Each number is 200 + 40 x the weight over its row's rms, rounded and kept within 0 to 999. Layers, rows and columns count from 0. The size before them is the row's rms in percent of the matrix's.

# layer 8 MLP down (transposed), 1536x384, rms 0.0549, rows 1172-1226, columns 320-383
097,228,146,215,173,188,146,225,200,193,208,140,211,207,241,228,190,231,221,191,300,198,209,186,230,204,192,194,199,136,160,232,173,194,199,222,155,170,267,264,161,173,174,196,213,250,176,206,198,210,133,188,207,220,223,196,157,223,208,269,195,268,233,247,177
094,142,187,212,217,145,228,169,249,173,205,215,262,275,267,168,197,198,96,260,209,240,240,219,211,240,223,259,256,126,131,185,177,166,281,200,265,201,129,171,201,254,148,208,245,237,182,139,221,239,149,185,197,203,141,197,221,127,188,244,209,210,210,187,203
105,210,214,211,231,166,218,219,242,198,199,148,215,170,242,164,239,243,217,193,157,218,256,275,242,225,177,128,159,197,213,243,243,171,222,160,210,203,215,208,208,176,178,193,216,144,253,233,133,145,177,286,263,238,232,168,225,197,161,229,211,181,170,240,192
098,205,278,174,242,101,278,253,164,189,195,198,158,246,98,209,164,214,172,222,202,162,229,159,192,243,188,177,176,308,192,190,300,215,222,237,244,149,253,131,261,173,158,206,190,226,241,228,136,212,163,150,206,229,191,197,175,219,159,143,235,207,204,247,188
100,183,186,219,216,236,193,219,190,222,188,174,136,193,216,177,213,209,181,176,233,225,188,247,150,277,195,301,212,197,256,176,238,242,251,147,224,181,210,218,154,233,244,210,156,251,142,176,155,156,158,245,206,145,198,260,219,199,209,179,171,178,261,200,181
095,219,187,264,178,197,223,195,170,193,117,187,164,216,275,208,133,152,175,219,306,188,193,201,195,123,292,223,279,111,121,206,201,248,205,212,231,221,125,175,153,200,221,127,211,178,240,224,224,200,166,181,178,207,175,220,242,212,174,155,190,255,101,193,177
098,197,248,266,169,188,187,241,158,226,227,250,188,277,229,178,175,214,212,211,194,205,126,119,196,128,121,191,172,267,196,46,164,164,167,244,194,236,182,185,245,184,211,309,120,162,160,208,165,232,233,185,229,167,145,201,177,235,176,171,167,288,190,235,214
098,152,244,222,200,232,238,275,236,158,169,189,147,198,228,277,185,183,166,162,178,205,194,165,220,197,234,222,176,200,179,248,127,262,272,190,176,154,235,239,212,160,187,204,167,270,219,197,274,217,218,179,214,210,265,125,161,198,256,226,228,251,170,201,195
089,279,266,212,179,201,177,224,175,181,248,180,108,222,176,176,208,216,248,243,151,199,203,207,236,201,238,207,249,191,222,229,252,141,243,224,188,216,210,282,234,196,211,259,177,181,212,237,177,105,156,266,227,224,205,262,169,251,188,213,216,278,173,225,243
101,195,311,259,202,215,166,179,236,164,230,153,204,166,186,190,183,201,242,127,253,145,156,165,174,219,216,253,203,164,229,192,233,273,241,227,202,220,291,204,136,210,231,254,214,248,163,190,189,211,167,243,208,259,227,185,201,225,203,215,158,237,167,205,216
088,190,260,136,233,168,227,183,196,97,249,237,153,176,226,216,233,225,274,222,206,185,157,154,269,213,194,195,199,226,225,256,222,212,198,168,209,209,205,217,214,211,225,170,244,260,223,230,198,224,282,261,300,211,260,173,142,165,203,270,250,172,168,203,255
099,243,207,194,172,181,195,191,208,208,195,164,247,158,208,206,133,162,94,160,147,247,188,188,104,263,200,173,137,166,214,211,174,248,155,171,183,189,190,105,245,176,210,213,168,213,169,153,198,230,135,171,216,246,176,207,217,173,202,238,199,186,240,147,168
103,130,258,213,228,188,228,259,242,179,264,185,166,200,145,201,220,180,197,202,241,216,99,185,234,202,174,206,251,268,233,274,148,182,193,160,186,197,243,253,256,185,195,194,197,188,235,272,190,283,272,200,180,228,231,186,174,250,159,190,242,254,139,245,207
098,189,204,188,193,245,151,229,221,195,181,165,209,215,209,175,156,164,168,161,204,196,231,224,169,138,208,199,240,156,251,197,179,150,151,134,186,264,244,182,199,170,253,243,290,85,208,196,234,230,122,201,207,210,183,160,176,221,204,210,145,221,199,209,242
096,195,234,197,116,220,175,263,226,218,185,178,183,257,224,201,175,143,175,189,279,229,217,263,173,214,273,170,219,249,167,212,194,254,259,161,153,249,192,207,245,213,147,193,122,262,203,274,261,248,237,214,199,174,253,196,235,175,139,221,185,226,151,207,197
104,186,178,215,171,245,213,165,206,172,206,228,234,163,185,218,241,185,281,175,194,184,231,188,270,302,212,243,154,212,186,201,225,187,251,150,198,174,169,210,192,191,245,178,225,166,247,246,227,143,213,217,208,137,188,185,254,139,226,116,157,282,184,292,237
103,228,223,219,232,248,141,211,199,249,212,188,142,224,165,172,122,222,233,184,233,205,186,237,200,215,215,143,222,202,170,272,168,194,202,189,217,256,173,214,180,155,267,237,263,271,185,227,207,206,155,167,149,263,190,167,206,274,241,171,247,197,106,146,193
110,151,180,178,199,233,168,203,197,180,235,214,202,218,209,221,101,109,241,201,187,204,165,203,266,265,219,152,191,186,156,219,183,246,259,155,216,283,270,234,286,144,228,190,218,238,199,211,173,241,198,161,229,268,218,269,206,178,222,184,191,111,202,208,122
093,157,208,221,239,201,232,162,125,256,150,191,142,192,143,206,233,223,202,212,144,243,130,193,160,165,158,245,147,151,230,229,197,246,143,146,266,196,235,248,240,184,209,198,135,159,182,176,83,182,168,177,281,127,227,184,197,97,251,202,196,204,281,229,230
097,221,206,207,219,196,230,169,216,230,188,228,173,138,232,249,243,181,210,154,210,196,301,139,172,141,240,256,234,254,196,172,150,177,161,195,165,217,182,188,155,218,257,193,215,138,135,224,212,199,164,194,213,162,226,145,183,155,148,202,170,209,261,121,167
095,170,183,215,182,173,177,190,176,205,188,186,137,277,271,222,168,178,262,221,170,208,160,177,249,218,232,267,245,162,191,230,166,164,146,190,264,173,169,197,282,218,248,247,176,185,252,211,152,181,201,186,197,210,222,173,229,175,251,148,197,198,211,181,197
097,167,221,237,245,187,195,259,172,219,235,126,238,331,198,162,217,239,227,227,209,268,170,201,184,135,177,193,191,269,199,134,252,226,252,248,180,197,192,205,146,244,276,191,116,193,157,198,218,142,155,192,213,141,227,221,186,157,154,167,112,182,205,214,208
106,150,180,239,145,143,200,109,126,146,154,254,235,217,230,210,242,250,217,282,162,216,179,188,229,194,229,210,245,232,166,180,147,170,196,239,199,101,208,161,167,218,249,225,223,187,240,210,244,219,208,204,180,240,192,169,145,148,190,131,142,277,154,206,229
104,202,175,127,162,217,217,223,158,209,158,208,215,141,221,239,255,208,220,248,188,267,219,157,223,209,234,213,265,208,167,206,213,264,191,201,163,212,255,174,107,161,242,233,294,171,273,154,125,185,171,245,129,216,189,197,188,198,143,238,281,219,235,198,243
104,246,256,253,160,263,144,178,215,266,295,198,157,223,138,209,192,234,286,216,238,224,186,212,166,262,171,207,255,177,108,188,205,196,236,263,195,171,167,163,185,161,186,236,178,173,178,133,185,155,244,159,191,153,165,217,190,233,253,150,174,216,190,181,200
101,231,197,147,261,190,267,173,248,170,184,212,157,192,179,186,195,200,203,224,227,142,208,235,256,190,225,295,228,126,169,159,180,201,243,140,207,172,179,160,188,169,192,243,175,181,226,177,179,178,208,284,287,215,197,233,230,180,221,184,171,241,137,253,153
096,171,215,222,102,176,222,221,140,135,243,108,141,172,165,198,164,210,232,240,167,227,131,183,216,250,146,169,269,217,170,289,75,203,264,177,160,116,180,217,197,221,227,215,149,231,151,206,195,250,177,184,170,183,232,225,232,203,178,227,174,162,227,158,227
108,226,257,128,209,127,254,227,264,147,218,255,205,254,185,194,171,162,224,239,184,185,216,208,141,249,172,248,268,207,264,231,221,225,209,244,283,199,229,207,195,185,251,300,270,207,183,218,184,212,322,125,123,210,182,195,230,215,198,200,193,202,218,188,171
092,164,202,220,163,215,177,147,277,144,233,166,223,281,211,203,235,154,208,188,199,142,218,202,195,146,182,168,219,204,219,199,217,167,187,233,236,197,260,196,243,215,222,155,188,224,216,146,222,234,134,276,130,123,202,243,193,188,197,222,228,211,212,209,204
085,180,251,210,193,259,256,184,229,168,140,228,117,253,198,194,241,249,262,205,208,183,185,150,234,202,253,218,246,163,162,227,247,193,224,166,286,192,158,200,170,179,184,121,170,212,285,240,244,146,256,190,247,283,146,274,173,225,238,224,235,243,106,157,206
096,225,157,187,185,158,132,277,161,223,272,238,163,247,178,168,128,175,231,237,150,195,207,168,190,252,214,195,176,236,192,275,231,169,227,204,185,220,272,155,239,228,262,211,222,193,163,258,158,219,202,225,140,145,92,219,213,101,173,220,182,254,129,157,152
094,213,178,207,236,147,226,270,225,191,170,197,215,149,165,173,204,158,231,280,278,196,237,203,194,174,222,116,157,246,160,269,149,183,210,176,205,246,156,233,184,186,157,135,210,300,210,170,219,132,122,159,207,163,238,188,221,224,214,250,121,214,164,197,208
109,192,205,182,212,187,168,191,167,189,240,116,218,144,164,232,202,243,204,196,213,245,211,180,176,278,176,179,130,146,158,171,221,194,246,190,218,190,216,166,288,212,224,215,156,232,194,256,247,171,188,214,219,136,197,241,133,164,232,153,190,182,223,211,196
100,240,146,191,232,142,192,166,137,156,253,215,158,229,208,96,176,217,222,218,205,224,235,159,97,163,142,199,161,202,278,240,189,182,214,203,193,250,200,252,163,221,222,184,252,229,139,203,205,230,203,269,277,233,193,169,157,163,241,253,186,265,166,234,223
099,198,204,216,227,167,203,237,195,237,171,163,213,186,231,163,229,244,175,186,220,207,157,199,242,160,223,182,236,175,202,161,146,120,240,251,204,174,157,162,252,209,200,254,135,134,132,132,226,192,160,272,214,199,231,226,202,163,201,168,228,258,183,235,232
096,154,214,234,223,235,177,250,153,189,266,132,270,224,246,235,153,169,269,242,170,249,198,177,221,169,234,156,204,171,186,140,196,240,128,171,153,204,173,199,167,248,162,131,130,239,233,153,181,230,188,252,191,146,187,261,216,200,183,196,260,209,200,193,208
087,195,154,250,217,183,211,187,140,230,184,224,237,198,240,147,182,217,209,175,243,216,221,259,239,178,229,216,143,175,196,251,234,202,200,184,251,206,216,187,117,262,163,208,190,217,212,223,248,236,221,220,248,210,180,139,210,233,138,224,217,165,219,223,153
098,69,241,239,207,143,232,220,140,238,263,245,257,254,221,189,145,175,175,160,200,250,177,222,108,247,233,181,103,178,186,170,191,229,201,144,193,201,173,220,222,295,365,139,133,181,198,165,189,166,259,197,165,170,207,221,248,155,160,182,156,218,244,245,203
101,194,192,195,221,268,206,240,219,285,205,249,199,161,204,245,215,192,197,295,141,132,300,196,125,241,194,192,282,170,248,147,173,254,236,213,155,151,261,238,264,243,231,238,234,261,234,193,299,247,216,164,194,264,235,144,215,190,203,224,174,176,227,178,246
089,157,164,229,200,194,318,186,187,183,151,202,206,184,265,221,172,259,232,227,219,165,185,172,215,183,225,262,215,146,212,184,189,185,220,195,185,153,150,258,163,252,225,176,174,209,239,222,189,242,161,223,230,174,204,278,208,251,190,175,152,161,188,257,226
101,131,164,191,158,202,174,203,100,231,189,174,222,214,179,240,204,247,144,174,217,211,222,196,192,202,205,222,123,186,184,202,167,232,255,191,162,167,236,293,277,240,220,245,256,232,110,156,182,207,171,198,196,218,152,187,254,123,227,234,184,137,208,258,220
101,203,207,168,262,300,165,228,181,235,154,216,241,209,181,150,192,235,193,266,147,180,205,178,257,248,180,214,161,186,247,186,194,173,108,156,305,189,190,187,237,192,206,183,185,223,145,293,166,131,187,234,202,231,224,232,154,170,240,206,235,225,82,206,252
103,186,233,234,130,169,179,129,247,199,141,195,204,181,232,193,248,225,111,165,174,121,151,211,178,239,163,216,265,204,218,246,232,162,210,177,183,239,250,143,146,129,168,208,199,180,224,230,234,228,154,216,214,180,206,185,235,275,193,196,186,237,155,153,204
099,194,219,223,143,220,205,241,189,203,273,229,152,245,203,255,180,209,193,173,221,233,145,174,171,220,199,203,159,255,184,242,110,254,250,161,217,267,265,172,246,135,142,233,222,226,219,235,232,242,175,166,152,184,248,198,144,238,239,251,232,236,232,167,253
101,160,211,124,215,242,196,264,185,284,224,193,179,150,245,176,193,193,185,190,173,193,193,242,180,199,245,230,134,208,245,163,114,184,264,233,251,240,156,168,210,203,230,186,168,194,307,161,197,217,223,249,267,235,217,191,178,219,205,192,153,236,222,217,225
103,240,234,242,209,214,225,201,228,259,177,171,97,226,172,140,233,205,153,140,164,181,279,135,208,231,182,217,215,194,150,129,223,166,121,266,200,204,228,182,206,195,219,265,257,235,235,255,217,243,251,209,280,208,223,227,175,211,207,228,186,219,182,161,200
094,228,217,156,208,165,221,207,224,104,166,227,222,204,189,234,155,113,198,206,167,193,205,169,199,149,125,210,251,218,186,217,236,250,188,173,231,219,197,165,167,196,294,232,213,228,161,238,179,193,213,172,156,205,184,192,211,153,192,174,251,259,169,191,160
105,118,204,273,196,130,86,230,198,251,194,201,293,213,182,213,243,213,217,219,230,163,227,250,60,162,195,203,205,227,269,214,148,207,218,185,213,122,131,204,205,219,217,191,205,213,204,257,226,212,203,202,193,182,185,216,139,185,115,159,185,282,251,230,224
106,244,220,209,182,193,172,204,190,160,246,145,212,275,191,273,144,201,230,117,135,158,247,155,212,201,223,208,107,206,129,219,210,270,217,179,166,158,231,193,201,253,245,215,210,167,143,127,210,215,228,267,216,215,182,171,234,189,225,252,175,168,207,255,163
105,174,214,240,269,136,254,179,190,180,254,194,225,256,282,203,196,137,125,153,236,179,256,200,215,209,248,218,242,193,211,174,117,154,125,204,165,188,254,141,173,233,259,236,228,186,195,221,266,222,131,189,192,188,161,199,198,205,142,220,184,202,176,95,181
103,259,196,172,164,129,213,174,200,221,207,168,214,154,230,164,230,236,247,223,209,148,253,190,229,215,248,196,178,225,239,169,160,134,227,256,217,170,184,221,204,179,213,194,156,186,133,194,205,191,171,158,266,254,201,203,176,172,143,152,200,198,199,233,177
107,266,181,163,174,218,239,165,202,185,227,233,196,184,245,177,213,261,249,212,175,211,252,265,180,216,221,208,217,222,239,211,268,215,218,314,164,182,207,224,189,206,192,132,208,248,191,127,163,145,305,158,194,139,169,220,187,224,200,246,278,192,178,283,197
094,192,212,150,120,248,206,191,188,179,176,211,250,198,206,186,193,193,168,239,278,216,186,167,191,158,200,185,110,219,212,158,100,135,183,232,204,225,237,228,164,225,158,266,252,181,246,190,109,221,179,221,116,173,205,114,239,246,192,214,190,239,185,207,267
104,256,183,234,205,172,138,131,135,209,218,185,195,184,171,171,218,203,182,135,206,219,289,156,101,203,140,156,198,150,201,204,241,160,211,166,177,219,272,152,212,236,158,221,271,164,152,244,259,192,218,203,136,227,239,272,285,190,171,223,294,208,240,200,204
101,224,206,173,220,191,233,243,228,213,193,161,209,193,203,285,204,171,176,199,174,146,191,235,138,271,180,253,189,186,237,196,189,177,211,145,246,206,167,179,139,123,212,269,209,277,296,208,204,224,143,106,161,165,124,196,241,125,142,240,180,156,176,201,159
# layer 8 MLP up, 1536x384, rms 0.0986, rows 1173-1226, columns 320-383
100,186,126,184,228,270,213,156,151,191,229,165,203,152,148,180,256,199,167,288,110,205,157,221,153,244,155,203,168,211,121,244,195,276,158,222,170,192,168,176,238,214,312,265,163,225,221,206,192,156,216,269,246,184,265,199,172,203,133,185,211,159,207,274,236
106,297,150,226,232,157,188,195,228,245,249,199,185,242,221,213,221,180,202,160,116,212,146,235,198,242,186,99,244,212,156,69,220,189,198,165,169,173,217,156,223,204,298,198,128,157,155,202,165,148,211,242,211,242,263,243,204,193,223,184,162,190,177,184,234
092,184,150,174,202,264,113,164,210,164,154,161,190,156,262,157,233,173,238,222,140,216,186,181,228,193,164,264,208,164,238,205,121,232,221,190,203,248,195,189,215,157,213,168,152,211,203,186,224,213,158,250,206,163,181,234,193,135,279,197,225,172,237,165,192
104,241,241,233,151,218,302,194,241,186,230,290,176,224,159,199,150,194,237,228,132,196,131,159,171,185,230,155,226,231,139,212,298,136,209,269,112,227,183,206,231,163,191,217,142,221,215,256,164,233,207,191,246,139,249,251,224,237,153,227,255,251,161,137,175
097,253,199,101,219,136,217,216,168,188,207,203,217,215,104,148,234,202,160,183,141,166,158,233,190,218,194,200,173,218,189,170,143,163,125,147,230,215,182,258,227,232,194,195,270,215,225,268,183,243,244,195,200,218,151,201,163,183,209,232,176,199,215,236,197
100,197,205,196,235,182,252,180,176,247,153,145,175,206,237,195,170,244,187,177,245,252,239,306,194,214,159,179,184,148,195,206,261,243,237,159,201,204,238,299,185,209,193,140,243,251,206,214,163,182,262,194,181,193,131,183,137,238,216,240,210,235,185,92,165
099,239,137,231,242,258,177,239,234,272,214,216,287,296,211,181,215,288,241,227,220,166,234,180,153,183,160,173,234,224,167,207,245,138,167,176,213,253,228,204,252,268,220,243,278,215,200,138,236,163,239,232,107,169,148,265,268,204,190,139,167,134,255,160,188
093,162,102,211,218,255,260,145,218,184,141,278,214,198,265,234,175,192,176,226,264,192,208,192,189,144,220,213,192,179,227,250,213,263,81,199,277,243,196,190,194,179,173,138,205,207,160,228,242,243,193,171,225,243,233,179,225,138,216,203,224,156,258,247,178
106,113,221,191,157,147,197,148,169,167,187,226,192,167,190,171,129,225,245,193,202,218,203,283,196,221,216,185,230,157,188,194,92,186,175,169,181,197,123,205,217,278,201,274,193,167,198,126,237,213,239,171,217,243,196,155,194,141,255,207,244,221,200,227,182
087,202,192,183,187,223,236,242,207,233,226,171,250,219,194,197,231,188,240,174,191,205,275,186,162,228,174,148,184,265,158,97,236,251,225,182,157,231,196,154,161,228,148,58,260,207,258,194,236,169,143,246,144,235,177,233,199,253,175,200,97,190,231,195,171
105,160,236,195,237,207,211,150,189,212,182,289,167,215,190,169,243,202,299,234,212,248,203,263,190,160,226,224,222,223,203,230,219,209,194,240,187,239,265,252,229,195,164,133,226,156,198,290,192,208,161,225,157,179,184,219,186,219,225,231,176,164,207,195,284
101,185,122,217,143,203,213,221,183,185,201,181,222,261,168,210,183,152,174,319,196,233,209,222,167,221,155,189,227,219,180,142,181,128,209,220,217,168,159,187,159,173,272,222,140,196,206,182,179,219,217,173,152,212,171,173,167,171,187,270,191,166,233,190,188
096,250,189,163,208,165,226,157,190,212,151,168,229,119,217,159,207,190,196,250,176,125,147,180,213,145,268,177,194,168,169,208,227,250,172,213,202,200,162,277,200,223,201,176,248,227,233,187,226,186,217,219,218,170,266,181,171,164,236,226,246,266,208,182,196
095,187,241,217,241,188,192,184,202,144,205,255,131,173,156,255,178,193,227,158,142,202,280,211,225,257,192,199,236,150,212,225,152,234,235,196,144,190,283,210,178,143,209,278,212,176,170,204,227,168,217,179,172,213,220,186,169,197,150,149,124,103,137,174,212
101,202,159,266,173,182,198,205,212,151,203,124,233,293,211,171,240,85,246,213,162,128,159,179,219,191,232,153,242,142,216,193,214,126,164,159,184,156,227,168,219,176,252,199,232,222,253,208,140,210,125,217,167,262,247,146,162,190,259,293,195,173,230,192,134
101,143,193,199,209,173,215,250,207,220,220,232,281,182,215,255,227,206,148,240,188,217,205,133,213,229,238,251,173,177,228,167,235,163,184,170,173,86,111,206,231,254,189,161,202,150,174,251,234,159,307,158,185,269,214,178,209,93,160,184,183,176,243,221,190
110,171,190,143,178,142,200,201,204,301,229,208,181,236,210,134,271,172,186,154,153,193,199,218,173,181,167,159,200,187,194,329,158,225,207,160,135,216,175,172,220,180,218,203,203,274,168,244,179,171,257,125,196,224,167,206,238,197,214,171,200,154,183,207,174
095,217,153,148,206,242,170,204,285,183,179,194,158,242,197,188,199,209,152,231,178,124,212,220,122,196,262,180,216,235,162,190,200,163,227,192,99,245,206,129,153,179,212,237,104,244,174,184,163,211,262,207,167,249,161,228,221,190,110,186,188,192,180,273,212
099,214,216,149,205,202,178,205,170,182,253,180,220,219,208,238,177,186,166,206,205,157,191,155,219,271,201,124,191,157,189,224,192,196,218,190,227,195,244,180,209,207,205,117,211,213,227,156,153,164,267,205,219,256,210,180,182,287,164,203,270,254,157,245,227
102,159,200,244,210,181,211,253,190,181,236,159,180,141,141,178,223,172,145,148,293,163,195,187,178,178,239,166,167,223,254,197,255,185,272,260,233,241,223,188,188,226,162,189,197,232,166,193,187,190,202,283,189,179,167,248,197,174,213,248,197,213,169,235,185
104,225,203,177,186,248,261,153,176,150,224,234,183,212,207,194,137,200,253,222,213,175,255,212,218,241,171,239,154,139,211,215,206,149,177,223,162,160,146,182,260,142,213,241,240,259,231,132,235,268,160,171,275,215,179,235,208,269,215,180,196,108,195,160,224
106,176,213,184,224,247,250,245,253,211,299,239,223,270,188,129,231,170,193,217,180,126,196,159,234,174,192,170,200,197,253,111,149,282,230,228,214,239,214,125,203,154,249,191,190,210,215,196,186,187,219,187,263,190,159,168,162,195,211,184,189,252,192,140,196
102,161,257,249,200,193,201,152,178,162,182,181,185,170,196,193,190,186,235,187,206,179,193,247,246,254,207,182,148,282,199,140,208,235,243,175,284,127,253,244,185,225,146,260,271,233,171,205,243,236,210,146,152,76,212,135,264,200,186,235,151,171,170,164,191
108,160,168,173,218,186,215,203,266,262,220,202,244,200,182,157,249,173,121,198,151,159,269,165,199,131,193,223,241,207,151,158,172,125,246,224,193,171,169,196,234,241,195,180,198,172,216,179,256,151,213,185,210,193,258,191,208,201,173,275,198,165,220,223,193
101,163,242,210,157,153,156,215,164,221,111,186,229,183,195,229,185,253,168,169,257,212,179,214,229,224,172,197,140,271,228,240,238,269,118,231,221,212,262,221,206,212,240,239,205,190,204,238,192,197,224,215,92,214,191,177,225,245,211,218,231,237,274,214,277
099,209,192,183,276,221,101,160,237,181,205,224,247,241,187,198,185,251,237,214,263,121,173,212,176,194,206,226,164,212,196,157,231,209,210,240,136,154,219,149,296,210,233,222,202,213,254,256,208,256,238,217,209,92,145,216,189,216,267,203,211,248,221,244,200
105,207,213,170,189,203,146,166,156,165,183,193,183,248,167,208,249,221,176,110,227,228,205,219,248,187,237,161,228,167,223,162,211,176,101,220,157,181,203,192,180,196,136,181,224,138,191,196,220,201,165,136,89,130,198,239,163,168,245,209,241,172,265,198,218
096,263,182,253,212,227,153,228,128,262,184,132,231,236,248,183,200,209,222,203,193,199,195,194,231,285,216,267,235,105,95,243,181,261,268,151,138,205,167,231,127,204,260,181,228,181,181,162,181,212,167,210,254,228,179,145,162,203,156,167,266,169,255,220,163
084,163,207,211,169,209,104,210,165,196,140,199,178,177,199,243,124,178,198,170,196,139,157,192,208,150,233,184,184,201,188,154,164,287,188,260,144,272,255,112,173,219,160,206,199,183,164,215,176,195,231,221,153,182,205,212,211,245,239,237,139,226,242,254,233
098,158,253,238,215,189,206,163,273,175,245,169,233,200,175,251,213,219,159,172,139,217,237,223,171,203,176,165,223,201,157,204,164,245,236,276,142,275,146,226,194,130,121,224,284,143,141,201,276,195,233,169,202,209,279,200,152,149,196,218,215,214,242,180,243
097,172,191,202,161,236,154,162,185,230,191,204,172,248,182,231,203,139,138,196,228,181,201,147,241,163,150,287,211,201,167,101,176,208,224,182,210,174,188,229,197,182,191,180,200,116,170,158,175,216,260,210,221,236,235,266,243,146,205,204,193,115,174,212,185
106,259,140,319,127,174,220,207,101,187,96,252,189,172,209,170,164,206,190,216,175,223,203,157,204,215,186,218,181,203,186,184,194,278,186,197,164,157,153,262,215,255,271,217,209,147,174,166,190,178,140,132,226,129,175,136,153,172,235,131,191,191,217,233,223
106,189,199,188,206,176,156,246,252,198,192,213,307,144,155,192,168,130,214,183,167,197,144,212,244,211,209,137,108,171,188,96,167,230,196,178,203,199,158,205,190,143,231,262,186,197,212,180,208,211,184,224,164,186,257,179,224,120,159,199,192,174,264,140,230
102,216,215,106,125,229,209,166,242,149,155,224,239,195,204,196,163,202,256,217,203,185,236,219,226,183,208,197,134,214,171,195,205,290,179,192,240,208,165,220,176,176,190,168,210,187,204,204,183,198,197,174,211,191,125,175,209,174,128,206,148,209,308,222,183
105,309,165,234,199,201,195,199,245,161,160,249,161,167,207,153,237,255,135,157,266,138,131,238,194,152,236,209,224,190,163,212,199,227,181,229,224,95,250,109,178,166,235,237,242,209,156,241,233,229,191,203,217,235,218,193,164,231,213,242,142,247,184,225,197
090,205,184,184,195,192,235,210,147,226,235,145,251,159,121,231,142,178,143,268,277,148,236,184,192,231,176,227,209,230,224,220,143,212,146,207,192,180,172,196,297,211,196,217,153,117,149,166,150,207,201,229,145,147,156,255,208,184,213,221,256,253,209,181,217
101,306,182,192,197,241,192,202,300,134,159,174,199,204,170,229,200,192,260,214,189,141,276,205,247,151,164,219,258,191,197,215,262,191,166,231,170,154,120,205,182,151,136,259,246,155,195,225,232,241,169,264,200,207,139,257,210,223,222,187,212,179,227,196,192
098,226,211,225,187,216,188,200,182,139,172,155,241,145,160,196,173,134,206,182,217,149,242,131,195,156,208,246,149,236,188,232,214,215,166,272,271,212,151,189,213,213,206,196,192,202,153,133,222,139,212,217,229,263,140,183,185,209,263,163,226,172,178,174,206
096,336,165,177,148,195,109,246,213,205,190,202,192,264,151,169,247,181,158,144,268,203,219,207,184,234,196,123,172,232,212,239,202,197,198,144,174,172,277,188,169,179,216,201,220,195,268,204,210,161,261,178,167,125,102,235,207,212,192,137,212,266,226,214,153
096,234,173,200,244,209,205,205,281,190,220,242,191,196,214,273,262,226,204,186,121,224,213,140,223,174,185,215,227,285,186,184,132,150,182,231,213,237,217,237,194,140,197,186,198,200,209,219,185,132,255,195,180,111,143,166,130,165,212,123,229,233,167,232,159
098,176,191,191,194,223,218,207,165,157,230,172,152,177,162,227,255,200,182,183,211,207,206,161,208,165,246,182,204,249,216,261,182,246,232,247,229,161,166,194,113,224,213,253,250,217,250,202,267,236,173,230,205,185,207,237,169,131,200,215,200,238,261,234,197
103,196,172,192,166,222,261,252,256,234,252,231,111,192,178,172,167,170,249,200,193,224,161,157,233,233,120,291,181,203,182,153,132,209,208,223,198,256,171,185,246,218,177,197,162,144,221,197,236,176,265,181,269,146,220,184,277,129,213,293,95,204,264,283,219
096,290,179,255,171,156,193,125,253,171,163,240,234,187,194,182,148,152,220,254,242,199,215,198,231,193,173,213,175,145,308,211,217,167,103,199,231,202,208,175,205,239,210,166,272,219,140,216,161,161,192,192,232,248,202,216,257,166,246,179,230,212,191,196,79
101,234,86,265,152,148,181,178,214,167,211,252,181,199,63,207,169,153,179,179,254,162,242,164,259,171,327,113,150,214,180,138,201,168,128,145,205,149,201,186,268,162,154,209,205,247,201,166,200,213,205,225,208,214,190,218,214,177,212,185,199,148,243,239,179
095,180,144,224,217,150,218,198,193,238,132,128,269,238,238,184,160,221,217,218,276,190,211,191,106,232,147,174,162,251,181,176,179,199,201,133,251,244,156,254,209,160,199,179,212,229,166,169,225,238,220,205,179,233,167,173,266,232,161,216,205,213,214,235,115
101,192,187,276,250,181,190,154,192,225,186,190,217,217,213,191,151,251,216,171,203,153,211,174,151,215,216,125,162,163,140,147,181,155,200,176,187,240,311,220,198,157,116,197,243,224,184,142,204,260,164,265,205,211,267,252,177,174,213,232,183,194,231,158,204
099,221,233,208,184,173,183,187,204,115,182,202,195,192,151,207,237,245,225,162,236,187,200,133,277,181,241,254,243,227,144,194,212,198,229,246,143,157,233,234,158,105,256,152,199,210,227,237,214,213,215,229,211,179,263,215,244,189,204,181,160,170,242,195,264
102,213,242,190,220,245,192,226,264,175,255,201,223,173,171,140,135,254,225,159,178,241,169,198,190,160,205,169,173,264,175,141,217,213,243,243,181,138,210,219,175,174,176,208,186,229,178,149,149,166,153,265,255,94,207,247,196,218,186,213,131,233,167,261,190
103,190,256,213,207,237,180,149,159,218,184,259,247,241,179,183,201,182,232,125,146,135,279,213,183,195,167,193,186,238,218,154,219,186,187,227,140,219,149,152,214,207,245,186,226,209,305,232,160,234,208,268,220,182,207,294,206,66,216,234,188,178,201,176,192
104,202,142,177,158,196,224,226,239,236,216,151,132,195,195,239,170,190,136,75,219,257,207,229,225,244,170,166,187,184,168,179,217,260,152,208,212,243,210,195,171,248,238,200,222,197,178,203,220,221,271,137,130,109,172,237,181,191,160,158,200,185,222,164,201
107,238,87,254,190,171,221,193,196,163,181,222,177,252,203,186,190,204,200,205,229,221,251,202,184,170,177,200,239,193,241,132,220,259,168,274,159,238,173,198,160,181,209,200,217,275,158,208,224,220,154,199,216,304,189,157,188,146,201,179,186,171,196,209,163
094,215,180,183,200,192,200,207,167,149,244,220,207,190,213,237,200,239,322,199,140,211,236,208,186,274,180,165,132,157,176,206,228,252,134,119,196,138,210,192,183,232,175,149,227,218,185,234,204,228,163,202,288,224,192,204,234,264,220,200,195,213,159,141,190
102,152,227,228,166,267,199,210,222,243,241,198,172,216,226,234,207,223,176,242,224,143,178,207,229,140,198,193,220,163,189,283,146,202,193,265,228,201,177,185,207,181,233,209,198,215,233,207,177,199,163,230,193,181,163,240,129,217,125,182,152,213,154,200,176
096,183,208,191,192,235,155,265,214,228,248,213,187,230,248,220,209,182,161,181,233,167,111,187,253,154,156,168,213,204,218,193,153,208,186,343,144,265,192,199,238,247,195,191,141,176,206,200,166,165,198,235,119,173,246,192,230,243,220,172,203,215,287,175,223